config.yaml
n_layer: 10
d_model: 256
n_head: 2
n_kv_head: 2
head_dim: 128
d_mlp: 1024
vocab_size: 8192
activation: "tanh_gelu"
norm: "rmsnorm"
norm_place: "peri"
norm_eps: 1e-06
positions: "learned+rope"
rope_base: 10000.0
rope_fraction: 1.0
qk_norm: false
attn_scale: 0.0884
bias: "none"
tie_embeddings: true
parallel_block: false
extras: ["capped logits"]
init: "normal"
init_std_qkv: 0.0313
init_std_o: 0.007
init_std_up: 0.0313
init_std_down: 0.0035
optimizer: "soap_variant"
lr: 0.004
beta1: 0.95
beta2: 0.99
weight_decay: 0.14
lr_head: 0.0139
warmup_steps: 200
schedule: "wsd"
decay_fraction: 0.579
decay_shape: "linear"
final_lr_fraction: 0.0
batch_tokens: 131072
seq_len: 512
doc_mask: true
train_tokens: 352600000
steps: 2691
dataset: "wikipedia_en"
Each number is 500 + 25 x the weight over its row's rms, rounded and kept within 0 to 999. Layers, rows and columns count from 0. Numbers have three digits each. The size before them is the row's rms in percent of the matrix's.

# layer 2 MLP up, 1024x256, rms 0.12, rows 260-473, columns 192-255
100:510506450489499512550523500502511467466473538508490476500515517508521530526490470477473496511478497520499502477482506529479458497533512486520549514507466490460472480501509508492493515471513512
099:507516515498497519484525506498501495505535492494484520511512510491467531501481535511495510486517505495500514507466472509470539431466521526503495521523493489503482503481524496481532516535522489
099:503521499471523458465503479540482502493468492513497491513452494526465475456490534487506465499526539517506542488519556528519461507492486517540514558499482491553548496511548528490479530528484471
095:515527499500495445515494532443487512504498486523484512474491449487511541492478575470516516488498476468524532520525478529501535510506485530484480539521479527574483510521488579485520467467484515
104:475479486498498497451542487486471494465488516488471474511504530501504506504473482522466479504527511494499515495540537466535521506503548441546480505479534479484451512519551498541480498518493526
100:477502496518514521518479511516546493539446517511499495505478500446530520465508464507531497529503490522487523517543486463438505481518475460538500489521496533483487488472490539456487500498427516
099:474537510537524517506512497465526470485537503490500511512513533507465538487468537470477496519497500524483460490516533500481525447513511540501512465536493464492493476504528475469496529550529471
103:487503492500494516508515456485484485533491497480488533506532522492491499495505522490497446512481531544557487504511482475497485507527526501495492493494481484491540440514470479504476482536488473
095:502482448519512496498481467469485517470503504485541510507531501507482464486478502506502551459516507490505492478471483513493499523523501521491474505516536501476510503468537462531476527530524488
096:458511521509478515478501534478476474489490470483477486510485484533502507490483534517475532527486488487506547489474530468529508483486505503546490525446505502508495487524502492478529504531464483
095:538477510475544523426504505514482522502495494493515514510511510493480503467488519460509463585520470507503462515480514524530514529471497479489518489493463509492519489503544488509511525534517519
095:501485465519460470517514476468485508520510517462504499506469520492526522495512502531502496529485494496490506522531490511512507476491489493521526545465526487536520517470529509467500525480490497
098:498521531463469511538505503525441493531535486482495520472503487462509471482489502484489507525524526524525489480508501512537493464537482508537465493508522503510431497488497518506522521499496487
099:548512492513516515530566518504434523445461508506494508491504540439511509481511490521497525568483489521507465494470487454520468452497527534539469565497483436463514523514451502525514520466490484
103:496485503490485501507526494524501488524539497495473522436509512491489477520492450494511540522459492482524523532536447486467500523526498507496520524489535498497484486488545476467513525464498518
106:506538479481458478556533497477535465502508520523522549481541460475522518514541507497514520458508501510525477489514439559493475489490499506501495510508471471520513497538462498488460492518524539
095:510498526516526480477568517483474526486528496539524465536487516487549466521515534489522489510474546493524500493474507519505520489446467473508493526499478457463461488493481496532497489499491464
098:469505518513509481503507572534474480520512490511513501524517456516464475521460494502551498559527512513507563515508472500470510510522546546496502493509518521500507472515502538516483491495494497
094:479487499497493499496534551490486533526480539505499492495527512509496471466508489470522486525480509527494529531498514472510504489450482484478502549534492488512508467496508467525500514484498479
105:485463545530512531511496507502507527494515469530550499464482506447487497538518498497488520526491516513513518543507482479506504436528515509528493471551512487490462477482511444531505518502534476
098:495497506527547527466485501477517505495491495519543472531500503502522493510525495518532501494476520515545493493476478497475506482522483487512463527524524553504457465494541552484512462510522449
097:492481526464478494528489523517512505516479522478510528490484503503529500539498488487556510462523495539514510550490499473512503532522485484525455488517498466468509509492498480544520564511508532
102:461506531513515470504540478492481467472484465490464487467491518477509470487522500504494467490496546514547515487493527452520476487523533518545495570494521484517535515512509536523499483487506482
105:534485487500449516541486513537467527487548483488495514464486468455498513506546523509515466494511539502538476480500520520495470476513524523457519479450474468490530467514474481556531521491483519
102:472548476529506500463487468508502491513512509508515485524503521484504516474533507515497501534489497487524467504546504503465456465521500498495501479493458482478509502500465509501530496531510574
109:495478498501475514536509504505503505478460486480457478561480479461537513522471498486526454495486512491503461494485443495462522503503473525502500501499522507490466512496532516501501476455493519
104:489489456504482489543484531463499550529502507483549517502538531472506481456511512475518516512495497527463523522489501459515518472491546503506499515502486502518521475527473500476528525463486491
096:506520485502483476512456499489512531497512521510495511456512517520544485467520542486493517439480484524515509498490525463485501518484462505496489500500521490480512491530482478501530486512450488
091:520503515523516511504539486459511483535477525503459501483520494485461507477477473515517464522515488479516530497496540471521484515485480467493488487518552483515525540524528503505523502505448470
095:519499498480501520507479497538497493531500477500490484508497532498506460482458462511525493483474505487546497465528498508457441483476501445499470517492499480494454486495542464470457538451514530
096:540458493491470540484552479469468472501487492501459551529483485486544491466499529515520479524515478497486497498490493474491511479458523528490472505514481512501491448504470499516481516508469510
105:510558526480534498500468499468554443494468538498502537535512501518498524490525484476524554512508471501477496491492453498519510515577504462528438484501485509489455497517451514488478520497505534
102:498495499456531514462522537485463511484496528484504507440426499485506473511501520472481502504522526464505515486527493522519491438521473493487477488471466480512485515487519517491511486503508517
103:509509477511541544516513485495467526535510526483479505461468490502493447505527496475462491503522485476485458499490503468524471515503519482502531491523509488459472516494540478470512465470479537
106:496472548529507516497510503469486458461553540496461483504522508498488521521472476513532487547506490501500533477514505526498494466490514489508494516563501489483522532482523522515479541500421476
100:482523518478522533459453494495471481506497466496497520511469523484517489477472516519468487530484485560504501502511468486513479505522515505467524491483510494484520531471495505545528498485501514
102:490518529516481540540520500485531539511467516504508503476480500466454507527501515527528491433455496519480476506514452490474480511534506467509496466496484490545503471508483508486473492474486537
099:501492510523480495523465523491491515505496517493491503508531515482499491517493516531455459493476505499496459508447480489513482474492533521488473495487517491526496524514522520500529507483449524
094:494484495482483470469479485499511496498447499485506551516525528516502469511527521500438513488508515521513483477490498467472453475490559492442487519504503481503533497485483525506469492473542517
104:550519521499511462505496498435505524502536478512520518477487497482512531480473463515516460502500503523478515430513561503500509522536500473535487496506502471498483471495452488483485500469474481
103:492467481553516515497521474514497512543525533515452495536528515525475554505512509512501533497514465519529485562512520520487489480454529459540480471491504493530505501451470521492523524529492483
106:508505485491475481501533510536456494512528507517492489471507513529496546527548514471540510473525532500527487527491491473506476464470504516514500490471519505498494474534526518468537472490481515
098:554533531508502549540449510519503509510454557464476498492518507485512522476479467494485490532552472517489455528484492498484483485495486533520490483488508524467501510484555510555498554519501525
094:515491496529509475481523500478473497462495489528495521479502506528484511514522476533506515527477492477494516501459490487449481514524448474503472504502542491479553522518544532514527489530484512
098:492527477528567480498492478498522480510491530519442494474478527494490490478515527507522501472527504513518498542495494442467496419478490501503509499478515481510532444494543492498511516483476515
099:512499496483493491491467503501501490552522527469506479479534479442495531525461456496489495512532512468504453495515497496467486479516455530527471590480481523483443517476516505494512491519465525
089:485524510514489523496558480492508533497510517512469523551505498509472458514517501497462505426522507493512495526470516474509505505474493516535487493511537535509497472529479495476484464519495453
093:471496528467509491485480459444506506520486512497470518500498515524488534494513497491540484465463519525524554503482487474483498497472499472545495496492515520510523519522498524472523507508521514
100:504505479500493509515465494552518525525527493497532512485490528485547540511519523502468516486502481455552482502506494528518468507510480520521502543549491468493511448484513528517550519513518498
102:535508519498516527475453518505500483498527535517484517478490488527481504511499506497487513505483496493518543515464461515535449488498523528500470517474492451473565501528471528512489467450499547
099:538525527502581503532474529464496552533502498471509481524506480492519482516486544483564510515538539477506515447507493486498513504484496501485483497497520501470452523498509516520515500547523484
097:495503544512466488555517552486541491530538497532498520522519490502468488470456516494474536481469488467506498527508515535481488515501507518490494478503491480469494488503523491482512479505548492
106:478506464512539470486502471545501519507517506498505561508455507489481482499491446478499463518524513460519493521492541501470487488492486510513479530506479515491495498520473463484526544473480533
103:508479467488539468518514470471493490511526540452513475511526526461493513502537522559501499495504509472478473457537490522474487520514520472517531505530543513512498500488459518500539473525528515
101:487454501525488548494504475469472510467503474509478557546469492537517504473543500469506508492486492528451477527491521488523512482485496531488540492497505533494473495534496508499504500524495520
098:499528497506518501471534501448504525492508475520446495517494428522516490524470537533467508511530440490511487432486490512478536498510512508484509476509482497470501531500492531522508484524477513
098:455531518519495494504504498442496482475514517498475508517459527516515446500477498509452504504527582468511497497524488474458507447494462495464513531493469487459497476468476549550517513463479498
102:482497510501458479511509446512490504484501451525483530535516518471441467502472500469526488461550530523524519478482521486473502465481495544532496482519456517505507492503513508510511496529472498
106:493464500505458512474528474462491454528492523472482520525487489494524524496510512486482510480506501521500502518501486484508478511466546486511488491556489524504485532475508541503483489510484535
099:474493481518465508510539505446518555487510510482476475471504539478513502476506460481491509506578528503508528477520480478505520460501505517526426513510544508526500529521516471507512484508477552
098:508506493497469504521484510527495505428472538428514557498503459516514538475541498501519506530489503503445487529495502486503465489515474472506515509488469519484584499535511493508528477501494511
099:493487515517496509485508537500497494511538492481442485530532492485464505479457508530481526509511561493505481518555483479486523507531516477477499542498495505518492528523499459463482522519489520
097:538534530526478529513472440494480509508480502509518498564505492484483478510527473504483468490460500536518552485496510528518485498524527483492449526497502478443545478504499489495484521484496493
096:486520449477493525471515488527474456519504514504430482494485514539453483496477494536535510487534522492474469462519491477447501500476514540495481514502491544487491472476513490463537528544521485
096:477524530532510508469489480451459506511472476518524480523475485487480480498485524470478449468504508495504489478498533527539503483499507493471482466533507476505505513485449481479534477496455511
094:509502530520515492533484479498534487536535513549548471530526501458465546510523496501500520510498460522490461472488490516453486520520493505491525458508504494489477484500457519504480523503534514
100:479500499516550511476532491451528466506495520537500498473529482497442529481512542485490491517464537474496506537513571485496459513481493484514523531496471490578528482496492455510549464495529516
098:484523494464468498443500504518482477530479480479502502510490504503466467485493519542503526467487519526483528519550505447508459454493465484489470514491469487525492511514491480502489519498493483
096:474539468479508509529530480460505483527550505485536500535480494476510486496497503546518455462507488519477477506530498523551487514496519498533493467524488533510481472477526506490518525510495466
104:534519498526499511506505492476483453540505501482490506515448521507488507505494459501510515500516468535477527513532517506537484567507473541509527502466506506486528524534490436531514516463491503
096:468492524493510507507531463486480512498470524560440479523511486486459492492515494548538474495509492548511488519529442464549502479545468472522510489496505516470499515478498519458501457475447514
097:503478560484495490494463467502553496480469485503479512557541490507469450488518492488463489472513496525521462507521515523447452470511492497478486523516536508509517527522464463474472506469487494
100:506506550481517527464477476458499543508496489538519476494482448476499485532484464505486471526482487545524470516464451524517479503528512493492447453497482494490508548481505500474533518488497485
110:475515495488479497523497503482463505526499546465457516433453504511497483534546525494512521534459485449487519476489462475530542477518490552480513522472488495551526506497480499494534539451524515
094:460509484504487500472468493504552487525527505441502493537510500510489568498495519527516522566506508472495454547514486517472528484524468477434504503482487487523525537473484529497481497546524487
101:507478530493481507549503514533489491549477469520508493509509514487482529518528528473487542510484515521522479526494551516461491499526529486546479450509445518507534503494478536517501533538510514
100:526558518495478479495469502503443530537459514538443497490463517501511513503451537521502516488493475507502507464491495501531537426505497484474487503495502490547519489495468493479490524476500482
102:493486505488530451482538500499469485498489512485473505460488537484526502516487487501509511551492500526496463531477472495515505502487511457533495484530482514486512495475534459517523526543496464
097:499448472488500531533494478472520478481542487524516523468503477531520470490528521487519493469522523532503483465540521454529470489483525499500495464510518476529498491481511485554494519535526473
107:521496488509459531449499502501491480504494550528513482468452515493501490529497443459479513498509440512500513500506494505518520558516536516497549476515505457493495483435520488466489470490455513
097:524501514503524517516486509434485500493490493531471511486506497463548497552494509474478482508527494531545475466476487448515489481492480519499505526482459485471497491500484480528502497558512510
099:497490512532514478484517507495522476505495490549518475522528548508451493505470477508534498528442503510471489466513535511453528473495497490528475487521454483505500488521511464503480507509485497
103:474510508495496515473565466490495517492506505477516516495480538542478478561447498482477504480489490530511532504538511437507493475499507520481509526499468512512495515458452515501507497459501480
106:473521506501516488482426482505502520515487520485485466512488514527435502503511518523499543500496487529474484548535459460495520490495529535492472501520464517486535491523499461515539471460491471
096:475506499516499515492488483475488539491486500504515504506468521466477503497471518521468543541525445502553488488450494497474531497492507541500516452500502519546521467495492524527518542499471492
102:498484514492553532497528512511513486500482496499487493489521492496481488478517445476516527502478489457465498479503476521511526514462525512493453497529500458479467499493494477491491459535526455
099:513513506528495478525523504524494522513491511480468505484483486471476530492484486534534495423493446522526464511519532492484499500527553434537490462515531499501459482519498506460514492495495496
099:489493512544509501467484535449548502484490510513507505511505518517532517539495466502533537490500478479447515492516488508537473528513527486497445501482496473489483518502490461565448444481494468
095:481532465472524492520522537479476506522502505477477489531531535508473491506470483536480498482482486481521457527463466485508517513512518487544452513493463500470507496499507518557478506507496484
104:468481523523523508454486467510549495492508500474506431537475515457519513509511513491519509494493474467523512490488511474472510477473468513523475470508490549499468500504490482519503478499520485
093:484463495528491533487491483505497483532498481516430466478514501464505470513488508511482473482487498502502481492508508480524473496449541476549512487502516481496435502519510513466527488495503518
104:504554516493469504496483480447490452504505543494493507516442477472458488493552507494522476483495491470515524510454524496462494505478533518512504480537484520510468479521490508492568498539483500
100:567515554490497519462495490522514567496457565539498517530495481506505548518536488472494544524458544530504534511488512532445475523503515473488469487490450507499472516557449495499505513505495505
104:472551502481508515472494518535522526505535493527560524506410498460472557500491459531492473455535511489516509467498534498439446484488531523506502487497533491475487526526489543476469470485526464
111:539476491481514530493500478431516459508538522513485499454503547481485508505535534483525496529492511477533530463463527534517533505503468533504481488503461463484484456513476506516481474495508505
097:509490487554486554475481500481477505522516510510479516484485523449491520556525457501488508540485507512467564485503518528499505481477520483490515542558529516486493535524477488554496475499469483
103:486499502526533495502434479451519482521536496492488507485501503509532528475499496487456532483497508522539505514508517458503507528510474485520547476485438506473557471470523454502509448525508549
095:517470510492542502541496500485543502545481542510465522472542533534504564496503479511503523457526497516512514468508501500487435460492502521503520507462481493494499467490458481497481512544472512
097:515475541526486490511517510490505464534532477468448479464475480512539513487501513528504480498496509512501493481521520525492518535494496515498512520538507526476525476502488473487479472486466490
104:492563489512504473528483484498496514482532465483494521522501516465494483490471490512491532448542476497480464536543531486529519476504496533515479464490450518547529523498513504484515493528514511
111:506500452472478546497452514504441472509483493488529475465515489481528474474482561504512503495466487509547523506501523504518482507537486514496492468493467508493524484451545423491506469480515559
097:490487503528476477497520500515513531485540486477498520494496494504483516503489502480545482473476494453521485541505465512502489504478487513518468473472539480509551469528498523462509476499522456
110:499467508497528525537540495515499511473492456517468544502495509523536502525514576527488481525511536555452477440549489464528500492480513541525540446509519524518487531511541512521482475468487534
096:536516487470490454534473523491475536501459500530480507506525467526520512504525460497510511485442518511526492545487477492479467471484505488521483498527516503491517452494521490493451483457526513
098:526490511510513512482543491536514493462486513483490469478481486483483483476462513493494507511509488499506485540512536451508481512466520487478518510500522506455551504527498495463502481469452473
101:531502496512487501458517495467504486510513491501506484462536488491523509531525510503529494493512510464541511527519525500481504497488511468520496517501470511540492478518491503483535548511494496
096:492517471530476521455496483515536498483506495488432497477447505475493510496506536472478534505480535537538489479519501496508519521500532513469510486516475509503495505482462558463503540501494470
106:496500512535520502564531546512502458449522510523532495511484496480406463513473506476468507497478531477494517484506476506501506533517503487495461520512484487499504505504502479527538529497499504
096:487490522485523511492490516480500475537507562497488505549490494534499468497495522501523533512490493475496485489536483465505483500489493469473501471546495485471487531481478478536504514452524491
103:513492483462451535484546515474481483513502466443479528481504471497466517469508487519524507513488471509469477483485488510488531467529465543518527483546486544502489501557520529524538463476499514
100:523502556480536488525482497491536515495494494488490520556508461441477500523465470518494545495510510500498525516503547502483460528523496519505502518536495502494502519488498528497529483494516545
099:501503512508479528536512486512494512497531536478514501499482500526468504492503501496496491471517461466538489513490479527476489463480466568479483475527522480515513484524477514522525464486478496
097:496477537478530502511493480495570511452455517527470509520474524548500474439503449499507471511528433482511499492491494522520472500471478503507542492485473506528494514507493513494481491496503469
097:485511507491539516517504497473514531442515488492529504488484445530482527453496555512466530506481491471493488466544520499543497456536517499527472497531494518470506492492498493482493482515494509
103:481492499481486532529494510504504494504495500495480453480487518507505439546506537493481546536487535477512514528485480462518472504505509546493469503501508514480477497517502518467524519497481506
108:460483457576506526497483494499511505462484478485526483487522524517509467499474494471483508509505473485536499517495492527514489513523501525543436516536513475472530502457483493525462492505535520
090:469488541538529485497489469473505515508507518517482511503490531493458464516505487471549521528504559469497463445482483475543500537517484550457555483451516535503526520470493517511528525546501543
099:528513487517522521486472503504489485496531550484529488476513535495487542499464475502514510523495510486475495482515522473462490518519496490481511504482525533538547477474481497548495502480479534
102:508473510517512500503516536493479485484499492531470496484481495523530460511546519496501501504541479511518505462497496504550500507503490482505541504496468503487527507508528505526547472471488496
101:519488490503494552507500496478513463459475515515532493500499536493476488473495511510468508539482469545507530521501519514533493493503484476525470516521531490515530473495525470472475466475473516
099:509480528457511511441499481473486541529500513494513487493499529498519474440483524472517508502555518525501475544534536513494504431482502455524482491499541476499468502495473470516536524520526474
101:488555495527505509509496477450499521510549512452495529481523521505444554510482511497473447503487470493452486464477450516553533483538511490438482495491485535517482486468510515483484528516526479
100:495480481467529537496480518506503509558490499478493491538518490505506511515473475516521543500481508513515448485553482492475478501499456504474504485465514469478489502459486495509497446486505498
099:496532475502493494554503506502441512519528496519458447492470545498501535511504497499556446508508516530497477496497504468459498486517468540470522474457490511494513519456518502500504494532499468
096:495485498477496495497520477527524520495498542479438499469525486516503493529472467510511520494496523467517478524495485545494513480528470504520501447484528490489544535511541516474510493486498474
092:488504518479448500511502448534474498504457479456501484497497541489484518505518493505504545542483526563553460505461503482505478495494506500463475511480491529564470525488453536499500557521466521
112:516491553522523508503538546462519516509517498480502500525512532467506427537487491496537530562485523512482505515491437531504500494476524513473467524506503475486492506465451483473482494496464499
103:501485488552476461476506529483475533505498550473476474504499479535478517496543510514551511471525503484527471529541458494502518508518512474508461514473504466510492568503484539454491473495445461
100:499516481497460498513549469490507460498487508519469509528491473472495504506485532478540472467509501520470485499474499460458494493528462508499513516497482467525505477486494546531486502445490456
096:510494496506492547473504513505468536500474514514521527491478490480483502510500497539489512479528509483500485484533533518504491517529485487491473471483474491468527492510456498470518493500472517
107:442516467528439480491474542469453492477503542525536493497463503496474487494499479497517537488495504536487495522543483488539506497503503464505486509489527519509505546514512485475537548489465493
102:486505472553531500478481499505501547498501504517462497546494497506498491520504520521495525517486516492510452493469481527523446514492512472518487517493435484503496491506571471530466491446476574
099:490519528509505492510516484454484491515506476474497480484545540521536588552495489524557477485507503483517472531486469475484492485508545473511469491479511524498504488494456475448487497468506455
101:542511543489485463493532490515494532500511505493530489500520470488531486519482493502461552547476520507493469529488493501521517471522521498505553452476503475495484489453458513516492527436498503
104:517521497506507511546536483509532515553505507504501500485512486467516516467511497501508483507499516533473476454480504467483441475452468502510469486519490470507500495516557478486467497522490509
100:544515522532510510488537519523492495494471564534499502511484483533506534507450465496489505527503465493519531519508459481530510458544506483538535497469529507467511515516508510460500506488435488
104:499505461522488502444528506498465502549483501506487478490509441507489514505469511492522542508482451523508486511552461523528519508482509452559494488537498501483459484475502506468466496539490474
098:491499484489477545489513493505468495480486540481518533501519503496484498488476538532486497495538523485480491485475497477494519489485504519495438513536499474524525508497485502507476488502484463
097:498461540527465516529510492518527503523503511469492503484517508496518509496493514485488522526519514570503515494494473534486514526473479501490529560476441510512542510528503498487497542491468533
103:453508532514519567483513490455463528513501526511469496479495483482494525534477495513508488533504489525477514513509527509500471495463490454520459473510508490487520495507485499498510512506460499
092:509503504503477497499534472480479505484500477515512490492488529484493493497508509523491504517507516503485509456531498519479499473505480487529515517521513479484510589467528493506503476488508523
096:503495468510499513511505514493500484509526519493557482453487478509482562502531522492501514474512526483518512516480504489512523477520515523504531497473499478501453468498483521547535470489480486
097:500478515488524510526524524514510533521479506510470499514540483457476507476447499509496473495563498518472469528479500515465473514515468492445494508544503521511527486495469508515512519480495530
093:456494482516472503469474494466500494466474537496424522485510470510507503514484500453488501471484518442521441521468583524496477478501488502450491481473500490521500488522534494484491458502527525
098:491507532501512532495524470536535524485473502487456511561494512460495478478495488531489510506492484524500452492511510480496490548498524478537483535502506547474529510488513485517453500496512516
101:482493463510507519503504510493485499479489490482489489515479497495528520487492536537462469508443516526512476522431518518507499475507517512520485483470492516463506484503505515499477501532481515
103:488554540499494520524504485489561518532482524476474524511536526487462480499501508497537465469510498486488469461509473474540487509496482525519467499503482536515493537473497469552530520536500514
103:509475471495508484488506521521454558558498484480516477534491546489538468504532498495542506514476478432520480527460501578480486513510530492524477469521487512484479534516463452530515512504500556
099:503505507484511534533527489471471496506509495499518504519488513527545467519515483511501480498508542496525496518500492491480523490509453458453483554504449509514465456491450500510500542509552465
100:498527528488492513476517503501482464505506544495527547525501548463495524496463473477548519508459526502547491515534513555441519497516513473487480509539546537514477453500446515536514491471516527
106:504556505497465477510496533541481512505521476435476526478527495487513522448503481471503523450497443495505505538474510498514513448548488484505476504486441497494542483550529491472510486509498533
096:496519540518476518527515544483514490476514513494477529485461454484512522496509485514534470511501507502465497463513498477459525496491495538486527504497486493508524505498505508484555509475506483
101:486482482493482465482535531469482541518506484517524513514508500449546478465489522506515505535504493519512515510474526496495479532530463507481438483484527523467525454510452523505486480504509489
102:474530488486477502482530464502471565485505533464546445519480499473481538495500498481493525498497492476482515472496472535510491505477511521554498494502496499532476452494501468499504476485504527
098:495524483472504500485453483487488482509446510485498546463502505484479506501480508510439514490499476531471550514530497477422507521501463493463473480467525471558520463514531496495497481486480514
096:520511518479477482489509470480507458495495519478513524511515512506542510474505449519540509496522478538495527505473520476480513495469480467503493521508535487499529508522514519507527510509455502
107:490454478494487513497515502497525501536518500496530513492480512469542501472483496515461545481496472472534467510534493483509508509474525476489519584529482476481531468543446480514488456474488507
094:516539508458542543535487521485500495531458447504506536553508483508519541493487498475497492485523499504485455443441527537475515517485497501491508473479462525530520494484470478469533534527496491
095:489521556463487424496501498516439498520515515537514470487495497487513496511535456541541490513537513503511490442500498511491473476456504501513507506481475472550529515491495522492509529508524461
091:462475551478484533539496536509474461526495526465490492469502527507535484501494511524507478495494559488503507482518499483501505476482527483479487504477487453475486473527497535525511501493510524
100:460522477484479485499511490497496509533495512508550521502532459485482496535492492531533544465513517497530541471467506546530522512487480508520525535520476476519449484448470533488541478498505532
103:534504502510483553483504474492464502434498500476502505499493513534506444487510554516527480499509516488470496505502534505496494444485477547476485517509559496509507484489503538522469479512470487
103:540445485506527497455472503477498500527549496500483498523487513510467519499501492460534489487474510516516470502501528507526495525520483522539471479490503538521495506460491501538499500502486544
094:478447473514519493512510474527545507520517501497486499477472483474507514533508527507493491465516504473467536517587485526492475527471546530497527470506473505481480450498490495505486517473520503
106:485481455508466524524483500482500482522529547576513528467474448506465476488488475469489477496454524506490517497505538477505483502509504468540546471519503483543510509508527478499529469510450480
096:511488488487439519510497510507470513487516482516483520475481565493518495486474474483490455523483520540506518503474539515493489486505511512529482470484499509507479492504489503485507511534457470
095:478559534466474495457488499440522501505472485493473543483511507493464496453513530505510483493492482530465453480518485473483469494496462473522471478485470492491473484520512488448494546533513509
102:502471501520487555497508517467470482500539524529493519483515516548539511534514463506480548481503500527501480471484539496502496498504471508505512524512523583519541499491478507518497484501487522
105:547479518489503521482501514480513505496497472456514483502491532501470456512481482523516521478559482528488490512487508485482476521523492546527500490482536520482474513501514522518533491494508492
096:490502510530495471518443503481473537515484472506532524484524489512534496494536530495544513525461468509489505548518487479461493485512494484501489486461547489495485509490481478500491513505509488
097:496465520548472458491508507482514492500487497509501494461505492464453542513484490501495503496522510522476469506498466518508481495472466499547516489564495506555499482495486512489520468534427492
109:498492497479490494450485517472468526499476507501507511514522507496503532491517490512480491482472491509462493529480506474492447482452497490502504493490493449539540502511505481488521479499535497
117:495483470504484515522515492468490518485485516477492482462484540454505522479503503554536478480494481511480522483517553456486484556452469473492475498488518447514476519499528504526503501482518474
098:470517474491504476497542498445523476549475483514441528433512523505514491470498526481505474518480450515506441514524495477525448493484506491461511512485498503492507489485520487490488542536535464
103:536508476479447503470523491458480484463543474480518501530472489483512509508491525486517465506492487442524492507522484502528484501466482515501493505497468496534473504556474443491493507517510522
096:467478502481520494513511506487505495528545510496501545481490464525504504485495544434546479511508462521445516483527532478491491496558497470520510473495447473505530527552535510498481468523535482
093:484505451491493474489521489487519527434571499515464467513505565495541532506483510543523514472502469522502503443493524508545484539482487445489476505515487518511515480458486466501499512496497524
091:473456492535519516472522487501477506543522491488554494542477531499524451481449457508515491510499533510489520497519508527492512494520503538505526516463455436479533510470499537509489508536505510
099:472483514490471505497468517470480480541495521527512505496498528464523523486432518555492477470491516474475464508539547465523455465493518494509504523524487516484510455498494507499489471499453534
110:478498539488528488492536455501513480512483486471469506485493493473421471511527491446520479498487545497526526492549481537494509520525472489473493534472481504545477530501485516513503513521493509
096:530555509543514500524509523485472506507476485535527502498494505459521515503486530521509543532479459482477485480499520490531512480517531520471491500511497520525529534442509502494518513536507525
096:482492515506515492517510488516480498521469488475482475477517525492504484497473477489483489490492454541474552499525496499532502528473462564506521503496493495498464489557520546529480464513448510
102:530526490483484481452467518546527464471494522539469489491491477461480509454561521487488496507499497501492468495468494484483528464553519470526509475504522524463480484520509509480480500508523505
102:485491464502501537474487481528463514541519475506528528498509521506492481484491505433500507538461498494485526511486483515532482498530481479487518447494500502489503490458512496463515481506484539
100:498508514546518501505506509516503513533492486503469466505551489542508513461525499502540486505517480529543504530503514534483476501489514528533517512496487440543552511477486490530481510520517514
109:492475484550482491530502521484455475467534477491498512498489522520510511551525472527504501465529527492521481511504493489472475511539510546524453442464487479510482525522449485531514484533489492
103:418511504492496520513534492495494471510485495494449472516492544507503487493490530506488496524508505511499519460494495475520468505526518469507494516480490506495497498505509501470526499459479544
099:541512529503482536499482558511492495508500502464514532450509490488512481508456490502461510505510525501455477477451484503498488501480505551499524489493497506524524508477462471544536502504545453
102:502519522534481524538493457456494500482508524549504541435493513461457533506502498476497506505500534475528541512508504517493512488525510517540501490451468486498487460481485505470507528511459498
094:473476524544535533514535520522460488537542470495503507541461454495539445516464479507478499466534505507527492498503517510511503488471493460508541490483513505476481489458533519493532466543491466
099:508485489526476533505472507492562519511488535509537510498473464508490540505458496486512505491513481474466460542536470474487429460499505499500495502482455500509461532467455479494573493499541516
097:467520540532530533493493505468475492514519462512545538485462491502499494513499474496515438479494517506499499495542521474516550468499508512525524532529493489525473536490515453483526484526512512
110:509504540507507496510499482514525473502533536495530460490490524500430482503468520445525479526520496440481502532521525475495452479467515545541527481499499492484503483463481440510498489480537501
101:517531518516495494510554556518475509482531507472481517496517476502435508517568457488483513494549517492518541503464472493529513447498522493524482448478499459515534531504486519498551523483471499
099:494484488508527531509504497533478504472488461468499476539515500517447471520483541445429524498503511504464514452484498514486496476476530508503534487503489499491516467459499505482504485508554505
100:464448475491476494537482516485504501455501508525526522490494497459521491524480521531516538521537517525465480458518547529466482514503499489552499529499505454549520523527553534550478440506516486
096:515468468528528528512499472512515547548541490485499524501452512508496500465497503489503458488515479512489513537531519451485516535537494491535564470519487514526528490503503518502491513476505503
098:535508475541509498480531502493509481523526547478542530513473524480432524507492488476483507495527483521499502480493545558493459477490469470500476485495492525459519486500502531508512464477492486
097:504517489492502460476516500461505503496478539530500540486505490513470518502491512511515515521500472537488498538509494513491518542464463490535557459480538510514506488478503514459481461506488476
104:499473491547520496470475509498502522488465489488521537549491507478506473481532459488503517532486494511478485497469537476500499474512506478511496499497502528485528548489532512538524485479476464
095:461488534423502539521510503489491548536511533472548521509511481492454503495493490509546473439521472509488482481475474509502509454485458497506527484445498508506528478469493492494526499542521505
097:466485482514508446487531523499493536503506499456520506505507541518500508511489488571505510542518485493498503479496485538480527506554484448492510475452503544523476533495497520526522530514545495
092:470485514532513461530459499581534516532532544507496478545488501490443490513460425548499515499530514513481539508540514469527451486489512457490475484480504500477504507502502485530484527502509525
101:504504515473509495500517508499507514543454509484508543499515485523472518548491526489476477524466505502504510561538532502539458463519445501450490518458468445405532515522459510538491481482571545
098:483481499486450526493518459502482484539524498510522503532525490530493468490557514486553464533489469504528537516481484475513529499497505505510501508553496539510479470516517531480513506514517556
099:469482503530470518493512507451500483470470547473435530492489490480497490547478483528512473505529437476534499449484470530521513513476540484498441509558503483500478508512528501509478474513476484
096:488540512505501490495475502495515493542526515441506536501479468466509543507512485519464480493494518518509460497517549520478493478506511476529499456469464498466501501449505519501521505491504499
105:508534507502500500503523475491489520503525522540494510457533482534516494497521514518544527511516484504484509522452505521536474486455511466516524519516453528469512486579508457511516500530508470
098:473467503504509517520469484495459529551473508529498473495501497528478486551487506453497485485507506505522512473516508467531470529471537474501482466495437461486539504448505496552470492484504511
101:481503479509508519515438489452457447497493535471500473492483525515513548521463509511516502492450488478482506466516509514536473483496473501512492516509523498489501507538451520501487518511512520
101:516465473533524485482486489496518485523544505519493544460524504499483466493508509523532510528455504478514471498483492488483434475492534515465509480485532479526534484495478541506478502498458475
099:557497495469474526508510526505490519477515503485502514511512534466550466477485506502563547501459465489499531489514514504514467485531551482495480511519472506464488502522497482501516542476521435
102:490534531528526485512511491524511519508538487478478502514498469518523497482493539518540511493490509468535480464507486498541527498483492534539495471515507520468524515476521491490468571512533468
098:505511452488449522485505479517484501492498478539504507480519501472489456499499485518500521495487532501506567487518487471538511509506525559510439476524507461509485516513498520521518528486514490